{
  "num_hidden_layers": 16,
  "hidden_size": 320,
  "num_attention_heads": 10,
  "num_key_value_heads": 10,
  "head_dim": 32,
  "intermediate_size": 1280,
  "vocab_size": 4390,
  "hidden_act": "squared_relu",
  "norm": "rmsnorm",
  "norm_place": "pre",
  "norm_eps": 1e-05,
  "positions": "rope",
  "rope_theta": 1020.0,
  "rope_fraction": 0.25,
  "qk_norm": true,
  "attn_scale": 0.199,
  "bias": "none",
  "tie_word_embeddings": "early",
  "parallel_block": false,
  "extras": ["local attention windows", "shifted keys", "gated attention", "value embeddings", "hashed n-gram embeddings", "an embedding shortcut", "learned residual scales", "capped logits"],
  "init": "normal",
  "init_std_qkv": 0.0217,
  "init_std_o": 0.0217,
  "init_std_up": 0.0217,
  "init_std_down": 0.0,
  "init_mimetic": 0.5,
  "optimizer": "adam_variant",
  "learning_rate": 0.000833,
  "beta1": 0.95,
  "beta2": 0.95,
  "weight_decay": 0.033,
  "lr_head": 0.00751,
  "warmup_steps": 502,
  "schedule": "cos",
  "final_lr_fraction": 0.03,
  "batch_tokens": [16384, 32768],
  "max_seq_len": 1024,
  "doc_mask": true,
  "train_tokens": 412800000,
  "max_steps": 18179,
  "dataset": "wikipedia_en"
}
Each number is 128 + 32 x the weight over the matrix's rms, rounded and kept within 0 to 255. Layers, rows and columns count from 0.

# layer 6 attention query, 320x320, rms 0.0719, rows 262-281, columns 80-159
[[156 127 162 136 125 105 119 121 168 152 105 108 130 187 119 126 143 130 157 119 137 178 147 156 109 106 114 116 113 180 206 103  97  81  77 142  99  94 106 116 104 156 139 114 162 172 184 135 138 171 128  62 152  92 153 146 161 139 177  81 140 139 112 118 120 110 104 136 115 138 130 108  77 107 186 130 182 191 110 132]
 [ 62 187 118 142 116  91 150  88 138  91 102  98 160 101 133 142 109 138 143  75  86 173 122 138 144 125 137 134 122  83 167  47 141 166  92  96 152 185 146 132 108 118  88 172 107 152 103 144 168  74 132 234  70 149 112 124 124  61  67 127  78 155  87 127 171 120 125 144 173 103 202  98 156 117 155  85 144 112 136 138]
 [103 150 121 150  85 113 138 140  93 151  96 132  51  57 173 134 186  74  87  78 153 119 106  83 157 129 132 143 129  92 119 105 183 164 192 158  60 115  81  98 132 144 138 156 106  93 118 126 143 119 133 151 142 146  68 172 118  91 183 143 136 119  90 112 143 130 119 105 164  83 154  99 129 161 106 120 116 139  95  98]
 [115 138 146  86 110  92  99 133 150 141  72 149 118 160 140 126 108 184 119 165 142  77 209 191  64  86  92 119 164 174 109 150  66 125 136  82 187  97 122  97 104 123 140 125 116 152 161 109 172 108 116 156 128 110 164 141 188 132 110 157 141 109 135  89 170  95 127 116 104 101  88 116 151 142 196  84 176 139  90  91]
 [100 214 126 152  88 156  51  84 129 142 176  82 146 148  98 116 119  94 138 127 103 100 121 133 162 140 122 103 173 112 136  97 109 139 103 126 109 121 131 161 123 129 141 125 160  99 101 120 135 140 122 121 135 134 181 128 146  58 202 126  29 114 116 100 190 137 140 156 139 140 167 107 145 138 217 134 134 180 151 124]
 [ 64 125 167 145 101 108  87  78 111 127 123  95 124 152 180 139 152  91 132  86  62 156 208 104 150  96 132  82 140 158 145 133 133 112 128 118  97 117 129 104 168  96 159 107 127 105 149 107 109 110 127 169 204 185 160 164 161  90 171 198 117 160 153  64 175 148 110 157 115  59 147 106 127 128 167 119 100 187 137 146]
 [141  95 152  79 148 132  95  65  92 153  93  96 147 172 110 177 136  92 111 122  75 163 102 111 145 118 113 171 154  99  73 180 166 133 147  89 118 113 186 165 174 187 178 156 141  32 146 143 112 105  66 186 152 152 128 118 122 119 131 212 127 192 201 107 153  80 170 100 138  66 152 104 149 127 168 155 133 134 154 133]
 [124  88  94 127  93 162 158 129  98 117 151 170  88  97 165 132 151 103 105 170 122  86 139  57 166 151 202 130 171  79  60 126 174 131 149 176 138 148 140 152 131 114 137 142  67  98 134  97 131 103 141 120 162 172  92 133  57 110 137 138 160 112 162 167  61 154  85 119 118 154  88 135 133 147  69 138  67  88 140  97]
 [ 82  88 172 126 124 106 129 146 116  96 124 107 118 177 128 109 151 182 123 147 100 145 164 111 109 119 103  76 130 130 159  88 144 145 145 159  74 135 129  91 130  63 147 144 128  99 142  84 149  99 147 128 163 141 110 120 183 131 118 146 147 144 123 104 159 106 138 166 123 115  98 107 108 128 156  47  79 112 168 110]
 [124 134 132 100 108 150 148 105 111  90 114 162 135 107 197  66 147 136 157 116 184  86 124  90 160 140 122 129 192 161 121 100 194 125 114 176 137 209 150 101  69  91 104 132 115 125  65 115 143 127 162 200 116 125 116 111 122 107 134  96  90  98  78 153  92 120  87  84 126 109 110 122 114 134  80 138 106  92  60 135]
 [122  44 166  82 159 194 122 108  95 109 160 102 117 129 122 147 183 135 123 104  89 139  95 105 171 139 106 152 117 115 105 204 192 143 181 165  92 147 131 138 115  90 130 151 131  51 144 136  93 109 140 153 163 143 130 159 114 124 149 187 189 199 143 160 131 113 138 125 135  78  81 153 119  95 131 116  77 104 203 116]
 [130 138 128  84 132 194  98 112  81 102  76 137 120 141 128 123 166 122  97 109 127  98 148 107 151 148  93  81 150 149  60 201 104 136 202 142 139 160 131 135 159  86 115 145 150  74 112 143 133 115 173 105 144 166 125 152 110 115 128 195 183 165 124  75 183  96 149 187 119 135 112 152 141 139 156 117 109 145 108 106]
 [139 123 112 100 121 163 122 123 122 149 134 121 116 192 115 111  94 142 133 182 169  96 161 132  65 134  99  99 163 161 152 114  68 125  67 142 136  88 146 137 157 137 150  66 158 157 120 133 144 176 135  28 171  88 167  97 157 139 147  99 149 130 157 120 105 153  85 122 113 141 100 120 106 161 140 170 190 134  93 153]
 [113 113 120 114  90 155 117  88 138 194 107  96 115 127 116 116 156 121 148  93 136  76 108 126 172 150 103 122 111  98 141 156 128 157 128 183 101 114 154 137 140 124 129  95 124  76 157 142  98 147 189 112 181 171 126 145 154 143 184 169 165 122 121 134 134 119  79 148 154 107  97 137 127 114 139 163  98 142 158  98]
 [112 154  93  79 155 206 139 131 130 115  85 121 165 158 127 147 115 154 141 170 147 113  60 100 162 158 118 129 169 188 113 217 157  82  90 145 145 153 155 138 141 124 130  91 149 112 110 141 106 152 161 115 145 125 182  91 132 198  86 118 118 144 165 161  65 118 100  97 158 136  75 164 126 130  79 174 106 108 132 145]
 [122 165 186 199 182 152  90 140 152  85 139 118 144 177  77 113  95 163 153 156 160 156 149 155 107 111 112  83 132 170 192 150 119 120  87 186 108 131  81 107 106  61 118 100 134 177  85 114 151 187 171  90 143  89  98  61 143 205 153 119 104 117 120 110 178 189 134 178  90 213 124 118 136  84 186  78 118 166 120 126]
 [178 125 107 152 108 101 133 143 160 132 176 180  98 112 150 123 109 150 125 182 139 159 163 134 108  94 176 125 122 134 162 107 141 167  93 171 121 112 133 122 118 161 123  94 111 126  88  91 145 159 138 100 133 113 154 164 147 194 149  89 159  81  92 200  98 158  72 125 145 173 104 172 131  96  76  81 152 131 143 174]
 [126 144  92 131 104 116 161 153 144 117  94 176  81  78 175  98 130 161 105  76 155 143 184 140 140 114 124 136 114 209 119 120 126 109 101 164 158 149  52  69 112 130 126 137 140 182 149 169 173 138 153 137 105  91 115 120 142 116 125 127 168  95  65 128  81 126  94 141 107 151 102 124 112 128 100 131  90 132  90  96]
 [153 132  93  90 173 172 156 182  96 121 143 149 142  74  99 129 136 120 127 173 147 128  58 120 125 137 126 146 118 136 103 182 132  59 125  76 121 139  91 154 142 134 123 141 139 163 161 129  94 148 134  78  97  77 155 137  89 162  65  95 149 126 141 151  88 130 131 103 146 160  69 181 121 153  61 184 145 107 136 139]
 [128 101 147 155 107  91 127 135 182 136 106 108 144 194 126 130 114 170 159 154 138 148 158 153 101 106 123  93 122 184 181 124  74 131 101  95 123 101 140 115 130 135 151 114 136 128 139 136 108 140 124 111 140  91 174 122 179 171 116  91 104 145 148 109 132 101 120 143  83 101  87 136  97 117 138 102 158 169 138 144]]
# layer 6 attention key, 320x320, rms 0.0689, rows 262-281, columns 80-159
[[117 117 113 151 131 115 114 110 123  99 108 142 163 142 129 122 132 143 123 155 161  49 149 126  85  89 137  75 136 165 136 132 120 121  72 105 137 157 159 118 125 110 139 144 116 140 109 109  85 143 129  73 101  80  95 111 151  99  97 146 171 121 159  66 155  99 148 154 146 152 128 158 110 139 174 134 161 135 113 189]
 [ 84 142 144 105 184 143 143 104 127  72 138 192 112 106 152 167 126 145 183 100  28 170 116 101  99 142 132 130 140 145 165 149 169  98 127 108 120 171 122 101 141 140 124 135 113 175 109  83 106 155 120  91 166 146 162 101 110  47 148  57 118  95  90 173 163 140 110  61 155 127 200  56 177 152 167 114 162  98 129 129]
 [148 107 120 131  96 115 123  90  98 102 144 133 138 166 101  74 180 159 117  83 100 164 139 154 139 177 135 145  84 163 111 167 115 174 158 126 164 106 119  97 185 129 143 112 168 179 137  46 106 151 109 156  72 104 183  96 138  98 136 127  78 194 116 157 128 134 133 162  86 128 127 132 159 152 106  77 177  63 154 115]
 [134 134 134 135  92 119 156 129  91 114  74 127 151 143 173 107 116 195 149 115 119  97 157  86 139 124 125 129 158 197 108 164 152  67 166 171 157 115 121  97 142 130 129 119  97 144 121 108  85 114 130 137 104  57 126  95 149 147 148 114 138  93 182 114 138  86 138 154 176 109  80 150 118 127  97 139 177 100 129 178]
 [ 88 114 119 151 128 126 136 130 103 121 160 196 143 133 154 116 150 152 139 123 100 182 121  94  83  92 146 167 118 152 136 158 136 135 129 115 114 135  99  64 158 113 149 138 163 172 122 114 137 161 117 100 159 123 107 108 126  87 170 111 110 168 170 166 134 152 102  96 136 146 138  87 129 120 182  56 178 148 109 147]
 [ 98 164 109 153 175 189 147 162 147  83  99 184 171 145 143 103 169 187 150 149 172  94 146 143  84 169  87 126  97 192 151 184 104 100 155 155 214 148 171  78 121 144 130  67 153 143  57 105  77 179 103  50 155 111  88 132 151 170 106  81 207  98 147 145 160 177 126 139 124 146 102 139 116 124 122  94 133  78  56  93]
 [160 172 112 143 146 138 152 130  78 107 127 127 124 108 146 126 109 114 130 149 124 170 146  84 190 134 136  76 150 118 139 130 131 116 212 143 114 127 133 126 158  99 192 164 177 112 127 144 107 139 127 174 134 161 136  83 111 164 133 124  86 133 157 138 158 134 165 184 107 132 110 131 112 103 143 110 100 132  96  57]
 [113  91 134  89  68 139  58 169 149 171 169 107 102 148 134 117 109  64 107 102 183 161  84 192  97 133 131 226  57  86 133 110 104 173 127 146 100 102 147 111 113 142  68  79 142  58 139 146 200  88 128 129 109 149 132 189 145 164  95 189 103 164  81 157  66 127 120  87 121 133  91 113 147 135  82 167  78 115 148 120]
 [139 132 126 117 116 168 136 132 127 116 129 158  90 175 125  97 168 142 125 111 146  96 113  99  93 180  98 175  97 156 126 141  96 118 154 142 193 129 136  97 133 115 108  85 126 142 120 122 120 139 108  72 131 126 130 142 113  94 112 110 173 116 150  93 155 144 155 129 130 125 131  99 157 187  92 121 128  99 125 122]
 [174  80 106 122 119 103 151  68 122 144 147 126 186 160  64 131 182 150 118 157 123 172 133 154 127 161 128  59 101 130 102 153 127 150 132 150 158 111 105 144 139 157 138 150 157 154 138  67 112 146  85  50  67  97 178 127 118 105 181 112 102 129  98 160 120 148 154  79 138 118 151  76 160 162 153 107 138 108 197 125]
 [131 208 170 115  76 173 116 167 108 110 153  93  62 157  99  90 149  52 147 139 209 115 120 153 150 151 152 141 140  98 153 127 150 133 129 160 138 120 147 127 114 119 136  93 141 121 154 130 144 145 132 128 172 158 147 126 125 100 135 101 110 148 114 129 143 162 151 142 142 109 111 117 138 120  59 130 116  91  74  65]
 [126 161 100 153 123 130 150 172 113 143 119 118  99 134 154 101 144 116 126 110 128 184 131 113 126 173 152 169  95 138 120 159 118 126 180 134 145  96  92 124 160 131 103 105 115 118 132 114 173 113  89 135 126 162 146 137  91 159 170 126 112 136 138 191 142 173  64 125  67 150 143 103 111  96 130 103 168 128 115  99]
 [118 114 108 112 138 158  98 159 157 140 134 151 186 114 152 134 130 126 158 142 167  94 137 143  88  99 117 104 150 134 139 146  90 127 106 102 136 119 152 146 114 123 105 122  85 151 108 159 127  97 126 113  72  91 106 130 133 181  95 158 179 120 146  84 121 116 145 127 133 170 101 178  83 117 127 158 126 168 110 182]
 [ 89 124 178 136  79 144 113 158  77 125 159 157  88 126 109  95 158  96 127  98 208 100 130 132 102 116 175 174 112 103 194 154 158 152  98 122 128 146 195  65 135 156 133  50 119 140 165 103 129 147 125 125 120 112 107 115 136  93 104  68 124 160 127 147 144 146  83 108 147 173  96 164 145 133  72 124 171  49  80 134]
 [193 117 125 142 159 157 138 129 117 150 155 138 143 142  80 163 122  50 122 170 167 134 142 109 130 130 162  39 182  82 181 116 145  89 104 104  97 154 143 128 147 135 121 190  91 122 141 144 145 163 152 117 145 147 131 152  66 105 122  69  85 116  96 126 104 200  63  53 123 171 132 149 109 104 147 121  87 160 140  91]
 [136 153 160 126 164 121 113 115 124 145  95 136  46 116 142 104 156  69 151 167 116  35 140 120  90 116  93 163 129 111 116  93 125 138  86  64  93  98 139 105 121 137  76 129 109 130 152 151 172 101 157  94 199 157  72 134 126 121 108 141 155 149 161  91 121 137 128  69 135  63 167  71 148 148 128 140 103 168 102 165]
 [ 76 118 170 109 113 148 100 107 149 145 128  95  98  91  89 124  82 107 141 127 167  94 125 144 102  73 110 152  64  84  88  51 109 171 122  85 124 143 177 167  99 159  82 119 128 127 158 172 184  99 135 110 110 104  66 147 149 148  72 218 124 121 118  50  77 111 160 142 130 124 100 127 146 159  78 161 105 152  93 154]
 [121 101 130 102  53  91 128 119 138 147  57  73 153 149 151  96 121 138  93 134 136  82 139 157 137 158 112 168 103 180 126 170 155 111  80 159 137 125 114 122 105 113 116  98 102  97 133  86 126 127 132  98  82 114  96 114 146 132 134 122 146  95 130 139  89  96 131 104 168 101 112 130 129 129 129 176 167 100 173 170]
 [191 121 115 158 159  89 135 140 165 151 161 107 163 163 116 154 116  63 119 151  79 153 117 113 151 128 175  93 190  93 127 119 134 108  85 111 104 149  81 179 135 124 130 158 101 120 110 168 154 128 130 200 142 151 183 167  83 125 161  99  76 135 126 136 134 165  97 130 101 139 167 187  93  84 141 172  88 169 169 108]
 [132 136 164 151 136 152 146 120 154 124 115 138 124 122 120 142 100 138 125 150 176  68 141  97 139 135 109  87 181 122 111 106 124  91 128 137 171 149 166 131  95 115 143 125 126 128 101 172  87 129 137  90 134 104  94 119 156  92  88 131 197 101 154  71 137 111 167 144 145 109 116 167 117 157 119  95 136 116  88 155]]